{
  "norm": "rmsnorm",
  "positions": "rope",
  "init_std_qkv": 0.0345
}
Each number is 500 + 25 x the weight over its row's rms, rounded and kept within 0 to 999. Layers, rows and columns count from 0. Numbers have three digits each. The size before them is the row's rms in percent of the matrix's.

# v: layer 2 attention value, 256x256, rms 0.0345, rows 36-95, columns 0-63
# o: layer 2 attention output (transposed), 256x256, rms 0.0429, rows 36-95, columns 0-63
# q: layer 2 attention query, 256x256, rms 0.0345, rows 64-103, columns 0-63
# k: layer 2 attention key, 256x256, rms 0.0344, rows 64-103, columns 0-63
v36 130:517518478531483535481505485488517514447521464492506528512493502480483503487490524537495485494502481502493521473475542483535489543507566460522490514498519477499537467488530511534488546493490493
o36 131:543479470485513486494488489512467453497489497489478513513483527537517503464523482525486502527483526502522538510488499480534476495505538488482544510493460488488448523491535490477517498462471504
v37 133:520506516514487495487498512519497479508469523500525490517463524497469543508473525491497450443512553472499503515492519481499506497437498524484524513549482529532486553495502503500509486458487510
o37 138:482473517514507473500510465509513470503539483510477487484495486552511536500487517494521432523490515459497503530509504492472466485485551468494544484476494489523553538485491511528487518501475514
v38 125:484523489465457487484470497441453489502507513476500528522497501528503468506468470479514476492477479508468514505511544495536486480521467504513481479479508491497508522449512458496485483481499497
o38 127:489479481492498499497526519525496498510462486495500509491529477491518494497506537466500497522491480466474543494493480486472498508476484512513479517538478495533519517511514483508442503477517506
v39 126:495515452518478501531492517492498470524519520514534543498472497506504536526463555451510533551515494472501474509474492517504504440501519478474474468483468490505499486460502515545537518496507475
o39 129:525509500550503565543549508493480494478531506505515568493493473518447568530487549517463484513509524498513516503475529497528478529543512480466461470511514512475501513523521492449479529492504449
v40 118:538512494475499451483518530474478494497512471494495533485492480513458485482489536482504525518491461453515479550480521497551501530526484486473514552464494557474489485497505525537544482519481499
o40 122:497552505479530468469465529525493492488514482512449551481463520506470527473512497499519517534476512479476470475513474556503462544494538546472452513510500523512469477510552495554499510476492490
v41 130:462511513481483464482543469504485507516465528516498488500501528454521462466529474460499469522544509554433496457499471496498501510492479497501531499494528526529556475524477508492508513484499511
o41 133:495487526515489510513525498483503541513498522523476494469501566516445489467510502448530537471486517539479509463453491531497456491513509478487527511483527522515507475473513486498503511466518483
v42 123:489479479496489507510479523497495512518492476512486500529465512499500478499514494504501494524481495505489502541510526460551484533500538480497518457514491509496474520475493515475485469499498499
o42 127:490497534562510537543484506546497489538534487497497467501488472538513497459512484491518506510512529509468484500514494499514462528473455502510489485493528527522503492514510489482517492507519493
v43 122:518497498531517470487485539507531459466485466499461490463440481447470512527438500471506497503535527480477520506491480514526498510500514506465478552510481507458480483499519491509521482514489486
o43 127:525506493509566485545492526431467447518529452501532462496499499475497551514470454509534511490449509529495508476499496534467458497498495498469471492479508543493505505490487518498513477509502463
v44 122:506500505504513500501500467512537506538570497481491520501486524542508477490499495509464498458488575469493450512483506485476484528453468505507497546530479493500493520476504480526506482489540518
o44 126:492521506507458488483486488506495484497518441498449522524479554483548479530517517468474515511471505500468477534501528510483487536483487480489518506510467450528488463491490463529506464498522523
v45 122:482471546464521531528469556514493467523510505513498526520538518463469503497544519481438491503485472508489540475526501507488502479498506502505533488482484494508517491460492514522515545482508473
o45 130:500505459450530462512470505475487532491470512511538549530517498482498469491506504461457469498491534501477532504497490468463479495514504479484502527484500508500561503515516501508524505499443511
v46 128:494435524508482500507494513518549498493554511484481509500525492521477492539502531464503496499507535469499466494508494516453500524504480531492479525518495490515465518464522471503490485458473496
o46 137:480523520462546510469515536476537479421486483468507497501473522486516531503471505524497483471507553519516519475496483482453518499476502511444506528466523510518516507506491427510507498508487501
v47 120:479481499451479459520493497504498488468516527468448502499460512458521538527509501498500478533477504458472494514509508508528534475450473497494502487452525535477499457588497439479486487467480518
o47 127:459524535518523532458521499483517478462477511465503508484456511520487483478467504472483532497476497491502540474498507525536517471510544497491490485479525536537454443515494496506482502525491487
v48 123:534511492462509480481493502512511498509491522527501492526508498526456528483446486531522454541487483520481510540480491502470511497463547510547478512504490476469489516489438460529533524475512479
o48 124:521574532516522493530535467477503517502492522522515522509504481526516530495498534518526506519513515439510474458477505492569529469498496470515495567506510477541473490503483480464522477525544496
v49 128:480499509503486469469455527491547500492476482491489500478538485538514514450485473473484494540454511501502494479475504477495494510497505500442510521462494490498487480476504476511458509471536517
o49 131:483452470486473470527484475498500491485504499526482478491489512518547540531498504505499468551513489473518490494448533515493483500513485467509479537484507520473544472504461479457486546519467509
v50 120:514489454532471502464512524498500500484479521509540488552514444483499468471526505502494475490501501467518545485434505521487484491469479479495503513490499492499515542497494476507471498527478503
o50 122:460527487506490522442523480486497510497496521520486495495501463445462504488478554479505493470478491486506533489471460502514446524497563488496499504507515493529477535517481485477513513460511472
v51 125:446480484494516474480470480528488501544526530525520511525457470514522450492488473495507482537475547519473499472542482530511528535511501459469506509510504556499478490503523483502510522512469531
o51 127:482527495517492487518535484468528561510483444551497491513527527507434502531534537476522485500484485510451485490476518504481516534508514465523500518515477499502473482511527470527505431495478550
v52 125:453502523499507517494456500509497505484503513473542465458505489510495483509482443501468491514520505512502488524540477504482492549512440491524511488516518492458463465513476524487529533495491508
o52 132:521503472501562492508486557484498512563488506503534486488470510517500481493499497507487496521521511486526503515494507517462529474495453479539528480490485513510471468506540468505490474506477495
v53 129:490505499501472477514512504509521535471502486532548470502493471512467488524550493517505515526493501464494514472474530471500537492531544498505482515492537470466445504519524549482476501486479545
o53 133:528533470502521520509455496515482530519533526466503533469511522489546499529478500514474506493508522466498495494530485475517472512508538521561513490491544480472511521520519533527512468482505500
v54 119:515504517529498442466548482512502539556505482528476513458477483517508487518534487506494535491467476479497475519508480528461486460526458500550508532510508514489468505518510486468500474518529483
o54 119:527514486518505511497490493513491487502478491504488512477458522486454459472503508505478506543512510522488493495499527475522501548469528496540521485523511474494451490448516506508498478487504504
v55 123:457522471513504505480463544449531481491501489510487506475509510529479501500507457521537524509481491532558486471481524513505488483509527515474544469507517464544521496528503481501489527508484509
o55 127:506485471509527464555494510493507526498495495493495535530506493505470519499441556519500523489510495513493489466518511466505512512531516517539506469522521497558521539495526512495489504491461503
v56 123:511483483477517493474512523514507533524486509487454521471495482488537500490510461510556493513473557473488512515466519477515450502489482487477484502496513514476489563505540442482476554482513520
o56 124:472486482536492550498480477522508533510533544498485471512477497547505485544512483473538472481479502492523511536438472518520475505502494487539504505504532466511498512530488488474502504454479533
v57 128:492456502513522493491543488502507457494521563494568437516502523492524489499493466538546453515518530456506504487460515454551458494498471495536499501517552518503508489468508458507510495546516519
o57 133:502508518537516519482507513487475495517505521466501508552529482450505486486515483530488465510508537483468481508504468479540497554497476498521512534505496490481459458470516507482494509505494543
v58 128:507512522517489488506550459486509534503529485479489506493511500496527459512464499531495493523471513505495525520476469501492491503477497503506515504479461495503506478452484470500505501542525487
o58 134:531456512527480466514525510482526483496491512504473521516484481493517488484486473500463485537497496488509516460462462503510499494499512425513490492511527430526431536489508476525501472474538499
v59 128:529491486527478566513505479525519492513467496525542510526510499473496470493517476495486529515542481492550478481492553474518464500490462540486448485517540516482491435506523495450504529513490515
o59 134:492475509529485507467473522493501526501491470455522520495469527492479522487483498424491486502506495462519434528486489489529550509508527500487500513491472479503508477469503522517488502528525519
v60 123:508478520489478463511486497507538507488494538538508507491510461430489515494505476518521505528484509501508473518524485497478504509533502501478458499500470466515527519536491489537488482530450470
o60 126:531517479512497500513469495474497524487510531474523482497529485460487540496508452474485439504467531539531497504510538504512490466506501458476530503502507535513520490547497493486501471537490535
v61 126:533480516496531532521496523460477488504497532505500522482474490497501504478530482487570528521533503455489515478501496509449450488506474460488549477460498465483531535493517518466523533477461528
o61 131:510516462529473515437499479471458530505476458528498494527491545515498500475490488519486547461540469454493469502503495529488525475540512497507538522488465498516511509464521529525510551482523554
v62 129:510505469499460495501541515489516524496483511505488503481495492470515566531525506519518479458529498500473491509502496487509501473485486463486510488520498511498528501501501531531504489515489516
o62 134:486536524523533492469466496497482507498508444476521487497516441484503501498544496462524529504506471502509475548518475531463489502483496545501470488476488492526499491560501482525527471492478514
v63 125:513441500518501491493492495491553509488473529550507514469505490510454483527489488496509480521488463502519494519493452504522538550520516506483513517511509540489507561522513491465501485550477468
o63 127:521504504508520481483478490486487505474500495528497509531476454499483504469487492467481484534512462477464495476522438497448515499501519534481519496509523504471482496520450506496504454523460478
q64 074:527499468481512506519526496501480481475524501529470509443475515480484504512540512489495531478466508520489479464492542502486542477516475473523500521556532500480511477536493524490496559543502470
k64 077:507534504522506510463507494503480543496508526476501496515535465500518536490478502497502510527507524534526518513482505536540500495462457499483550511511478467531474489465485515501532498512538510
q65 083:529516533486505462474509484480491495504497486541492543469518476543502454534524441481506523561484458510515489485477516478417510487477484485498473511494514488499520527478500526529481482501474460
k65 082:519498483490557522547504515518515521517509508500529516481505469508545508522486495502507510507536513545552511510455533510518530500495550475481548494497519506490512473509484494519517487506500533
q66 095:466505548528503489450487536523494529464508523477536486504510482511491471530513514484533464517476502518515506524449525490529532530492487507531479487508470496504510520520515491465528512485538485
k66 104:516451517479490486492483477517525502474488538561461523458445521492516546473520436524463493534508502458456500497498513509452544529505489509508506488476545515489492505469509514511480490512478512
q67 114:496538509482468522556494534453528417498502471496467491473504525475507508482477513504505437446558553479463491488525524480470550494479487493471507437473504478515535543501530543514520504507537494
k67 102:461503482478504503534453458513489534486525454543495501454487508470518532488526446471521437515521506484497471495502521455488527492487473534528523451494533510478507507506526476473559502494514520
q68 104:524481518495493491445511475509475502478500558497470522549503459557422498535492515517500533526487492498543565470538477476535428500514484508495463554489486510534506485502515505501485460502466476
k68 074:495509500458520504514453504492478503514515477474482495497543481477502501468509521512524486497467476494525533483492478512501440552444511518500473519482516474505526501508508450515489474536516494
q69 103:518483518512496510494495516469532475513511560496438479496524515495506477538512497512505476506512489506526512475510515496505505500548531511489550510495476479457495529506465494442443497517494503
k69 145:495481502445483497478447483522523492523478509520490496498477542527499482490537508488522496484530509504515529498520521489494533476489496479532549479507473509445478497484500486521497528508494509
q70 111:544501501518514470538534521503496510513553524504534514500479489468556478466490457515475533486475519479517493512494511478488491475561546494507506503485485503492493484549482487492506482476502539
k70 099:455507521506429516500486505532475486475483505522491515485507512495503546487472482497528451531456479462506512479514500519510497523518518521457518483500497523528514471485494517505526497521512498
q71 099:488497498488512513497506501486523520519487504527522471503527538461492461481503495516467483532458520486472518527561442486548492528528515478496456512482512516539503545490516513511490530475490427
k71 092:543474511481527535468503455501502510503483515542515511492488481503490543476501489498496524507545531452466551506504469465488512499501480491469520509504539479506516503487525498508444513521486497
q72 099:471511457524512506503494487520534463533505511535551510461470525480526501470530482506490462492521529503456518508526477469507543452470484543503453495518522474450488466465485453531509539500478507
k72 092:479507525473514534542485469504513508515498506494464510533521541485502493462522505471493520524510518464501480491533558510512492512496531513520454477506501535540508461493470484519479538527493500
q73 100:542473510466497484537513466455497475469446511543503508516491506504505490507486495517504513447506529478502528507489452450494532481466467501523446512514522493520526482509505527525539466529483497
k73 090:498459505520514472493543509473515503558512527502520505498467502553505511472552514482488525530526479491454529479527529534490483494513499505548449483515509502489485501504505514482509490498513560
q74 102:507507491465489498474449488527494490495519531493523537504512534491526485506494491528449522481461523516477514461519488467490514490506508490515519484481533514474540528471549472529485512565503454
k74 097:520470482523520542473519540510490521486472469517517498484520511493499532477513460525504496542479452486498478537519510516467505525483518482502533542511502526499510480499506518523522527492497545
q75 101:497499475489509491499488470479471482486525474531502507509492527565515515484485508488468525520477468428553528459502470506543514479512487459494497490523490519500466492534497500499534522494492504
k75 101:520559471525522497492462504510507516533492504473514466528483495519489468501503525498503519518487487513487500502491496464501514484500493487489491499460473522490452480547496470488514514521482471
q76 102:499535516506593477527475519469507477475453505471513500526501518524511501461514497509464483484509507505519508522489506515537473493522490502513501487510517479460508520482526491496486499453539505
k76 094:535535531523514513508475512511514485440493518456467481491496503459493463496499483477500496529464493480527507461517505477526502533485502480550479511532510502499522506465512488511509476477519499
q77 100:507522506518487496528515511476530505544500454490533519495499503493517478490515531550479460500528501452508499494503472542490496495482502484484533532523524500544492496482529494493508492530482526
k77 093:533483488495519504460483517454512535456490510493548543536465453512512491502523501513437476492487489469513549502475445507519483497490522447499518531516490513521471474477550483526508491488497508
q78 096:561520479502562448508522515495455500496521500455500460495514501532526532465487494482538531532489486519537500525532513497497503485438495468457505501514532523514507465481514466489528476450491467
k78 100:468489465537575513508511515474500553489468475518482506507524492539533443489467481557500510493477512471529499503491505466498516512498448494518482520441508483454500492494441540515447536475482487
q79 103:498528502480497569504512489507559518434473527520502544522476476451508461492489532518547490516486470539483510487507514540497522469534486519477500489469471514503504531459513473491494506524477479
k79 105:521495516531507529525511484473486532488479482457502534472523574454444485478523501492534507549497502495495506480520527458519504510522473508522487460544496502457530539508460523511472545498528540
q80 101:490462478472528472529488477513496481474564483481511500501510487512494512497487534510471520514505469491478457496471482522498530491540500493545539489510500492535450466525535529526468507551472537
k80 093:503531526506525486527479462467523504451467519505472500484482538525494550510506494482503494470516468525508506471493499467475487546452509527537486477444521518503500472490498495514527482519518511
q81 108:503498505471489482529460525523517456497533475503505526465492510526494489461511477476527475449499482457453503484525466501471498513485533480508513509506496513471486522489534526474455498498510511
k81 097:511446518490511463547522468553522494504477464541481460481506446494522560494516516504546475498512483502513490487513530467489485529480488474487511500468519469499505483511495489526508497516501489
q82 106:513454494527525521496433554550508468488492503479456506505527500485477464504463493524488505497480510531482506499490503497533512469510495489451510484493479535512522493516463512498483497511587500
k82 099:539527541494488525500515502498531501503495461456469436451486460496484517472527502526463493511494535497514501514464506474503451500444489494511502465431497519492521524557489517513533497493489499
q83 100:510513511501506468479519523482539460486479497533510482514527480513529499478528518498530520473491512451442509501522470501511515519476519533463490536474474479528465524490514520515528512467570516
k83 100:495505469548512541520506522464454516488498452498543507491514464489507478471492556470494515489487484491475508564498558545499497518499513503502529518502463465548546501534517519501438495424495545
q84 094:488468478537472470505554564491423494479550494478461493519492496498516517519531468525525536502511509455523525554480487507556478494499545460542519502459506500492488530482512528501495489486497517
k84 100:502487499516516483503505494488491487513473530474494483475501554538505471492483520561513474478470499517531494506490477483481467494507498527527555488514482535441470464497495487514547470469463472
q85 105:538492539491481511497500521517508533501481512511480489475462518487521504543514513484461524466501436469495479536473514507504526568509480496516513454456496485489544489472522516479504481482503555
k85 098:483492518527525511527485518548502500475467467472499499485499513518491500419473476506465498505521510512489492531491495465492490482521423509527461471559488482517466526489519499525512472526499497
q86 095:500515520463507522454494501520503504478478532552484515559488499484552488539485509528524501489497509504488516508474495479491452500483499487511506497487517511528492478480544474492502510507493467
k86 092:521474490492518473501494524539468501477519514496485484548522503498509514497507470492526507503512463488506518463509515478507487469529484537544546456498509507473512524506469462512477520504483531
q87 099:516492505483517517536471483463500513501541490484518494515519499511524459488481500492498504465459486522537502516445447489508509441518497508538516495496462479472427494518485507561491503467521496
k87 103:486467463488514501516533494507453468509495492521522503509470469450520555521462490525521490511510487505507468531508489522490485510481524472509522478507445462516491506511470505470457478531514521
q88 101:517471472498472503514514498516518537451474502438558473511484529521476478506465531546467546494455480529507479508440567483473507529513517515527490534529521494473491548494492527515511513447548520
k88 094:496488475451491541484500489499490494503491518474506447524476509534503511500516488533553488519485506498506527541538505505474467502522536520485559478531491477526547489504496496473475468485522487
q89 095:526518510545522507538509454499493443471500496486481467476518503501533439513521499496457501545536475513550538510479540501529458539526559502475547510476460495503492463484484476475500477511457514
k89 095:484481486491508498520502503464564538502509501527462489499482497539494509541505510479519466523480515500502498493523506488497460495529496499505512503493513471498542503459462498492502471512521533
q90 095:445520529497514521490506545482487507473536465471522533475530478522497488472493519506509517463482535516484485538501520471463513534485522497515463459466485482504539497462462509529486522484508469
k90 093:482518496506476522483485487540518504501520511522529521487539533495518520508532486523524414501512517510537501482474481510503484514501467462494519471492512533490469507503549506464476472540495523
q91 101:509472502500489490555517513550470470506530517521475488533514505479481460508523496538521473464507492531482494507493522526532485508521531496514523493487454526561483465504457505490497480483520504
k91 107:502485503500485494508510508479535480549471470490511505477469436488483502479506529511524507483517509530495449500502468487525529458484461499522535476493465530497493542462483497505507509525533521
q92 114:466548473494507476508550538448480501494500511469525504496487490468487489520501473514518523470457463480566495538509502489551515438470500538491534507540485555540500538457485527493488517493489491
k92 096:453480481486488479507533495495504434464519518517489447461499496494484500539476513482496505478513504503540478510464498465544518503477530523544497518510516472554539449448444515494487490516517500
q93 096:441493510545511469507560524493487499485488488506518511507532483534517518470471490465518536508499523519520500538503483507505472521470533509472538529535470520491508499508483491483490501481512507
k93 097:505451507491513560447557477481459434487495510439492497506512441541517493498465460482519507480506521515527484497464538534488497493486482504467491485540487505509479507508490461483501498513484507
q94 092:493506463501438533543460490524516487534472502479533522542508483479487512478528491496470469508510486493478514538491480479512499494504476457477437526491468479482507499485500519541492489504502554
k94 090:467527539498468507445478434481516495505507492473485457496514493543477478505560532523499485484507475443473544472502547489507515542500487442508479552475453489495452465450482501508522511517462496
q95 100:477535466487504506484488452504480516466487492491490464504516485510538513508523517495523512506521497438493530486508528523531491490512512508489486489481505502518511562498513497515504516479502478
k95 098:514503477504527498480480500484506524472493501510470508488513499464530474491504498528496478468494523455417504461537492500474525517536509481493514486496500482454497503509492473521471503459488511
v64 089:540492531531536476545511508519510489484485484544430490526472482468486526514476497469433498505492504489506479503522513525504503533512536475490491516516451481473503474483522517520508511515463563
o64 088:494504447451460499485459518520492499499518476488492545474508489507527519463484499484505478474543497473499459491470511456451556499498473468526508500491519498517513508509503512477465540512516482
v65 084:468490484496486525490492500492494506491475496481482467467471478488527499553467532493530502457509503540501504499493511491488494529529528514480529515504538520536483441486519508495478493537523462
o65 089:488539510560529518467505480514536511503516515533487485529543500528495502502501529502483495493494501498507524498519429480535466528509507517500488520498498535472503507519494437482497517504484457
v66 084:475493533524514476479512542477517493491568485479488528533444511515489444474529493494512508486475533537502532516517514457524512492512503488483488476470542511499551518509507499531542485490532537
o66 079:522471470489508453523476547482510505477453531517511491482536525477518527514457535515421481489547481466497470504496513519444526521469529485502516532479513521483465521533498503542450524501446471
v67 094:485463523540514510554489481514496482497502531513497498504499528468494490463494505467476476495470456466466510519465502501508541495525505490544487460523509491475567516455530488538472489511521503
o67 090:521484512453474511456480499482473516526491463510508491528475496450516470484440462541465513499504514539520488540507575484453475508498509501512482502476479543499501498457492498477507540486499521
v68 084:507480529509497531501539518537500505525488500482526545501489547490477515482481476506527485501498506496470464473479454491500525483499488517513513459519478510498522477494479507502471499486476510
o68 076:483494543465456472487498455479486493538507482532485494538493493486438473501511509499490469509472498463521534503500496494484447501510495484500489547485524470496485514538519476533530493451493521
v69 094:516510502493501513513508494511510486465483507511486497479454534493517473465498474541438460489530527517505558509490495511525489500508504490458514510477441526502512544553480539447520482513470518
o69 088:459500515456495506468516508523553452520487470472504463530534507477451517487503540488538501471499490447502505480482509495525501505513532482497520469502489508505500477453503477494490478510523495
v70 083:494539469501503531472516531493474537485483489537482482514505498475490519479447500496493522519492534488507510502528469481463480501496490483497500520505494500527541500510511524491487462525522464
o70 080:452477487503501513514497507479502522505514482471489514508510477487481505553497520480513505463492493493549507466459502573494465473517502533455492459490495589497466533493471518497494510493506499
v71 090:507535487484500496506499438530512451506539519524495530495505490516482517465515526491471507495523530488488519501513501462505493532512535490511487486515534479500493439453519507525525467515487482
o71 089:492489452486521492487534509486479537497481497540477524530501505524523490552541519462538505492487502506503436454495498553546453478473495549496518523489511476507481503487468458488531517506477457
v72 096:482491519481489447478499455568518487496509478502526512480490481542517500491497482573487522538503467507485525482528499496523507508493466526511531499454483487461507491537503516510530517509519468
o72 102:520514484485497504506503511501523472430547486537470502478496519480521512513514522467512506471504507511506520463472528529495516512488508505449510486553518502517533470485477478523559472484492488
v73 083:531486486512522511483528489499493517515499480500472508502500522503517522478523470533511530537548551497522521473528487501557490522508525554481475533441487502522482502554470500513508519489496497
o73 087:463514512494508548539510511515551500497505476530466521470513490474529500516463558474498475435483476475463500476530510520498512526518473535498505489491527480492512505505490522521513469520486504
v74 104:529476480534495500476485482470483449527547486503489518497456485536521542544505469521508477508511441501482508485492508496466485491495511527488516504492513467503521489465498531498507498473506495
o74 100:454552502498507552475489468492512512486521487521510520514500527500499490496516554452484526464492528505490513496536523499513495506525471476484480524484494509507508498501521468551498543551499488
v75 094:526466511474481498469519461490456474502507491508524485517514481534482504478516508483490475499487502512519537500505529474513442492481496506498468507480470513453486479510496507530494503510513508
o75 086:484545536483527521496460506490547499464494482489474493455501451498500511521462489499520551480498545486486455524521481506529527487518481545527516523589486482573511503513464497493517478453475499
v76 089:478559534483494507543480467542476472500516522508484514514475527511513473517497520502501499458469462465447511502525458502547504522528497511528512469507507498510495532508458449530513470483460450
o76 079:495509476497494542446519495481514520532438475513488479521533479487489501485470476546486500521542504494509428506482548505488485519510477527490538518462488489562510487510533488453509489509504512
v77 093:460484497474497477486507537456507519504486489476473520468503445465497505489531474546493515483508527489515488508472465537451475506496471526504479525533537444494505520511476514503533457514526475
o77 093:535502513470539537489514445485543471443507524530461513498493512534490498513471506474513513491486469494561538444478533514555480497486457492456496479540466509497517515501505471514506539496517516
v78 094:558488468538518584561485526496489528529490525530570512495534492461534507542525515502499517556484506515507517507479543491519530530492512500531504510517492501496520521512523514505444537486510501
o78 088:481490516505483510533501490517490513477487470476507477522502491513460522482453441520461488487504510522515481539507441508506489470485472525483496495476454531523485520510445488455482464474537529
v79 091:491531514490434511490527493495533469494495480486490512489543521534515506515497538536504465473497454481542539458442482489538479516481506487514496495498472482511465465524486497465504520563520494
o79 083:513529459489490471471505517553502527503472532519481533507501450489471475479500474489518526547478515511444505502545475489464523524477520491486485519530545469529543486502534464540466495472494500
v80 082:500492498456526475463486478533531560534506524535493504478419501536528542464500494524499496510516497457515501487536454513490556461504505502460499525541531505534482476498499520470509493457514557
o80 077:486486510519481514508475480468501490451488470551497508489505517479486457557520529487521499474515481507475541508521534491486480491476500502494525485500496461494521470484462491484503538493484472
v81 089:502490493508506479503490495524479539504474479542461518462475474517519543495510482483489506526526457475533476515524528501498509503494515474516443514471475534513538523495495477525491475494514529
o81 087:519478509470471517500492491510509449530488498490478465528481479463497477493473489498505486498502515499501466514475540494461502489537483471517551487507516492556504472521488537476471510494543477
v82 093:516491512515481543492459479517518475506521492489498494486538499487480501525480521483520494524494441531464494532446511490482525552521496516508529449503506527492503536523457504494507508492513470
o82 096:514536537529482473519527499487522514546508496475500469528475522532532466503523496536490513501477522508488467531527494500482443461486518506548454551498495514501501501456563515491483506503495524
v83 083:525516506503517529549512515533533505526495512551456559506511519496467515521496420491509463492476500494510453495488532548476488510498505483489491500519463496501514468529521490479510519479510528
o83 084:497453483512486487495488536502460496508524519521533498542511452507492516476507489492492469490500537448490505513499495445472549542481470504526476473507452529524550474478512531544466504533534486
v84 094:507511487502527510547462535542493443511491513492498519449478493464505492506462541517473486491534500512512484486500514514526480502528505489529513477510480558516482469522525471479503487509485477
o84 092:509482480549469489481536509483506522519486492482470479544530478523507515527500446516506529522521495521455486486498475477460512539475522480489485512474503495514497525482470519507481497549522545
v85 089:517492526509477516471546494492471491461453506532482488507520500546501497472502508465533478505525458514484478484506487499518550460502539488477461517509506493524522501460506443474472525515432468
o85 086:528520488458521496479521492477526514488563487522485554475480552517490497501504469542492468539506504503494477506535509500481460510481499458543541475518516469471480472487556549501533459519554495
v86 090:488541468471485530433507513459516537487502468523524517468491474496526514536482543481536508504522504508521504500505508502477486497498510515491475522493510490516520529509538489520513542541542504
o86 086:510470474506514520517522556534476484541551491519431524445490519527485525496533491445486501460516523466513470460478508482504514531499500462505506494507486485482501487499503515497468508515448473
v87 096:534524474431467497499514521570527531526437454495491523479494466455474505505525546523446502473492500505498463513544428529479509536480509505450497523510454534507488500530459500497490498539488481
o87 090:497460484500477514526534484482532494509496522479480450506530479519481530507492531526524517512487457509538537421476493495532509489498441517500546475516507465512509480536496497516520476482499515
v88 079:481508484511512501466430464511512525501484526487460504520510507480500532480507505496498468510515491499514499478536478436494509498511536476516436528475519503514470471471506451507510510491497486
o88 080:476514529456505534460527480461498487479542497551496514501474534496507492524529492510500483494504489561481521512470516513529487547511530476526508482474520494479492520453518515452502490504467460
v89 088:504468484495536483485545565513532489531504462510483521518488453520506508458499521484554468463499473500491483503551533499520517479493483503500499536464484511508517470532485476539457536490492513
o89 085:487516482517534512520499472456468517511538526444534527502563517477483489523512485512457518502470509493529508484517477507448524538480505466540489485495504485508495521512517553458466485514521510
v90 088:506526495502502467524548481518503490539490489468550524495515462500492470487496526482528522519459495502440482500532499509530524449494527510483466471550509493499478474497471465463523492507472514
o90 092:452495519461463487503468491484508558489523510535482512523475537550481487493499479525523523517485487513545488500511516519523484492506444528454514502516505492490476501465490553466521505493470491
v91 095:532548488520456493512527568544490456506520473504492469533529502493501501467469553467535486496531501537516479483467504484483500506510508513522528443511453481463516513509518485523499492503497526
o91 098:494454524482534478477498482494445553511458510444549510485511463523479525503525449548486515499452478501488468543509464523488499512473511485564449530489531489477468481514469467476468505488526549
v92 091:562535510499528518516460451456472496537479488519529522530552534502472514503536541465515514488464502488536484463505489508500476465567477523475501469466531531495498505535512469507505475493484528
o92 090:506490481515524505536516552551487492487507472484475508494510465525540476486469434518496478483465521506559460515487532505483493456472471496536528508529460501493512517473445556481498534473522529
v93 083:479537534494504476493442500460468528519500532507468484495478499490505509515512500439538540484488484493489497513529517492503452520500456538492499529512490473468501491456504490528512538477499474
o93 079:486513495513547559520498503472531507449518507516504499435491538511540510499463482519482473507528527489509482486472487492469510477507525490507500476487555526475474530508471524485500484536501492
v94 085:499483505490524531525518483517519447489516522500490506500546517509516474536486529509524499510476454502533539519537435529501510514485544484503497446518502473534498502490536504530508491541476467
o94 075:475538507497519486464513514485493541513507482504509519525486494483516493489515517488491536521499494535482489521504496484481506515529462532489501515451441478482455490502519468454483526457473479
v95 085:499461464445513514501483530535513519472499473510494488473538471516510497512470530493513521520438519503480496520468490517496505489503501460488532505504480499477480488525479476512454491522471455
o95 080:521503532533488491493534484531483549490472521486447474504527479507475475462505510497477521471544479476502481485492489531531513499506488498501465467553524518508482510509496522446512488456545559
q96 096:499504448439500435513459517522529509516500512482522536491491479493518491518491488442529484476488533518496506469533473523491505484492495497528510535488491514451474508518503529505493509495545490
k96 091:439507505462510507539577571537445489456506484479490489505503527512484523507472478492469472494486468489479499517481463486503486544495491519514498483518480452494492455481464485524538512534448491
q97 080:498515465537484488510458499496521500526476526492482468483470487520496535472480482522548482530531538511523518463545531544468502529479499484478454540503507528506511470472500506488490486474487509
k97 091:500467521456421470496509530503515507487503515523485476557510468459497476524498441538524522490495487491498569470496484487481490488484517476494502521519519512494471550526515501492511534539452482
q98 110:499506483521530524523438487496513507493480461572479492483482499492517524503474510510482492494534565516483520488499492508481521500532511490483486486496553503523513471519482498516543477477490529
k98 096:417528512483476509508533474535462473486519509515515475459516485506502445496439500503544529469507493508507504519459509511469507520499513544483534461488500494490461497491493525493482504520470496
q99 107:530497501508504525509510512536497503471520493492520452520501489478537495508552494492438495545453486521502479463537492504528472477512485468504489521515497497468506493546521473500514485517448495
k99 127:546499519443542462468514503505476504470497504514536505504527489461468538449495507497494514499517482494476562463512502499493445502472505505510512503524507521488424504527507486561513480547511518
q100 109:478514463527528498483441482441527496542490508544456485514511519515532515502540479523527499525506545478524482489531501479518510438511515506514481497530510496518496487475491495502470508493507505
k100 169:469509449527533507477470449498547512492528482545469496510492501497546485524493461523490515513512485479481516494545490490542564472511481505503509477508498490461500552489487472515510529464527468
q101 092:457517494517536523502447498440481508547490451555482489474513491513481527498500536531491491497487511479496470485506513482506532504494512544500487508500515484522477471463491512495515529463512506
k101 080:516526536542494495510542534492489482480483495485560533499495475485507540478481496476492544520497492486491490525511498505493479495514508500471473532472519527524508503508532519566510546519475513
q102 100:504534464479503494508509514488511501501438494454495452475452498515463521487529528488494523533490484539493506473507497505492489523490501502471486489467504494539513492471494500472498491484522534
k102 100:488492492520498487515463510496505531505454494506450476522515491455555516502466506468444523508485511485494508493513506539527484527509481472518550510488522469500520544532460500470473468498518465
q103 107:531499492559513469517534522509483551494492509475531502483535519525503493476477504488487480471516489464476490531474507461491533524491501509565486487459507512513475511533505507493458522466503499
k103 100:552519521486527492493507488476528498531565500560511453499466463481518501503477489500503509455532500499498498492493533481553508498518513527497500469488508531508538497488517494533518539529481512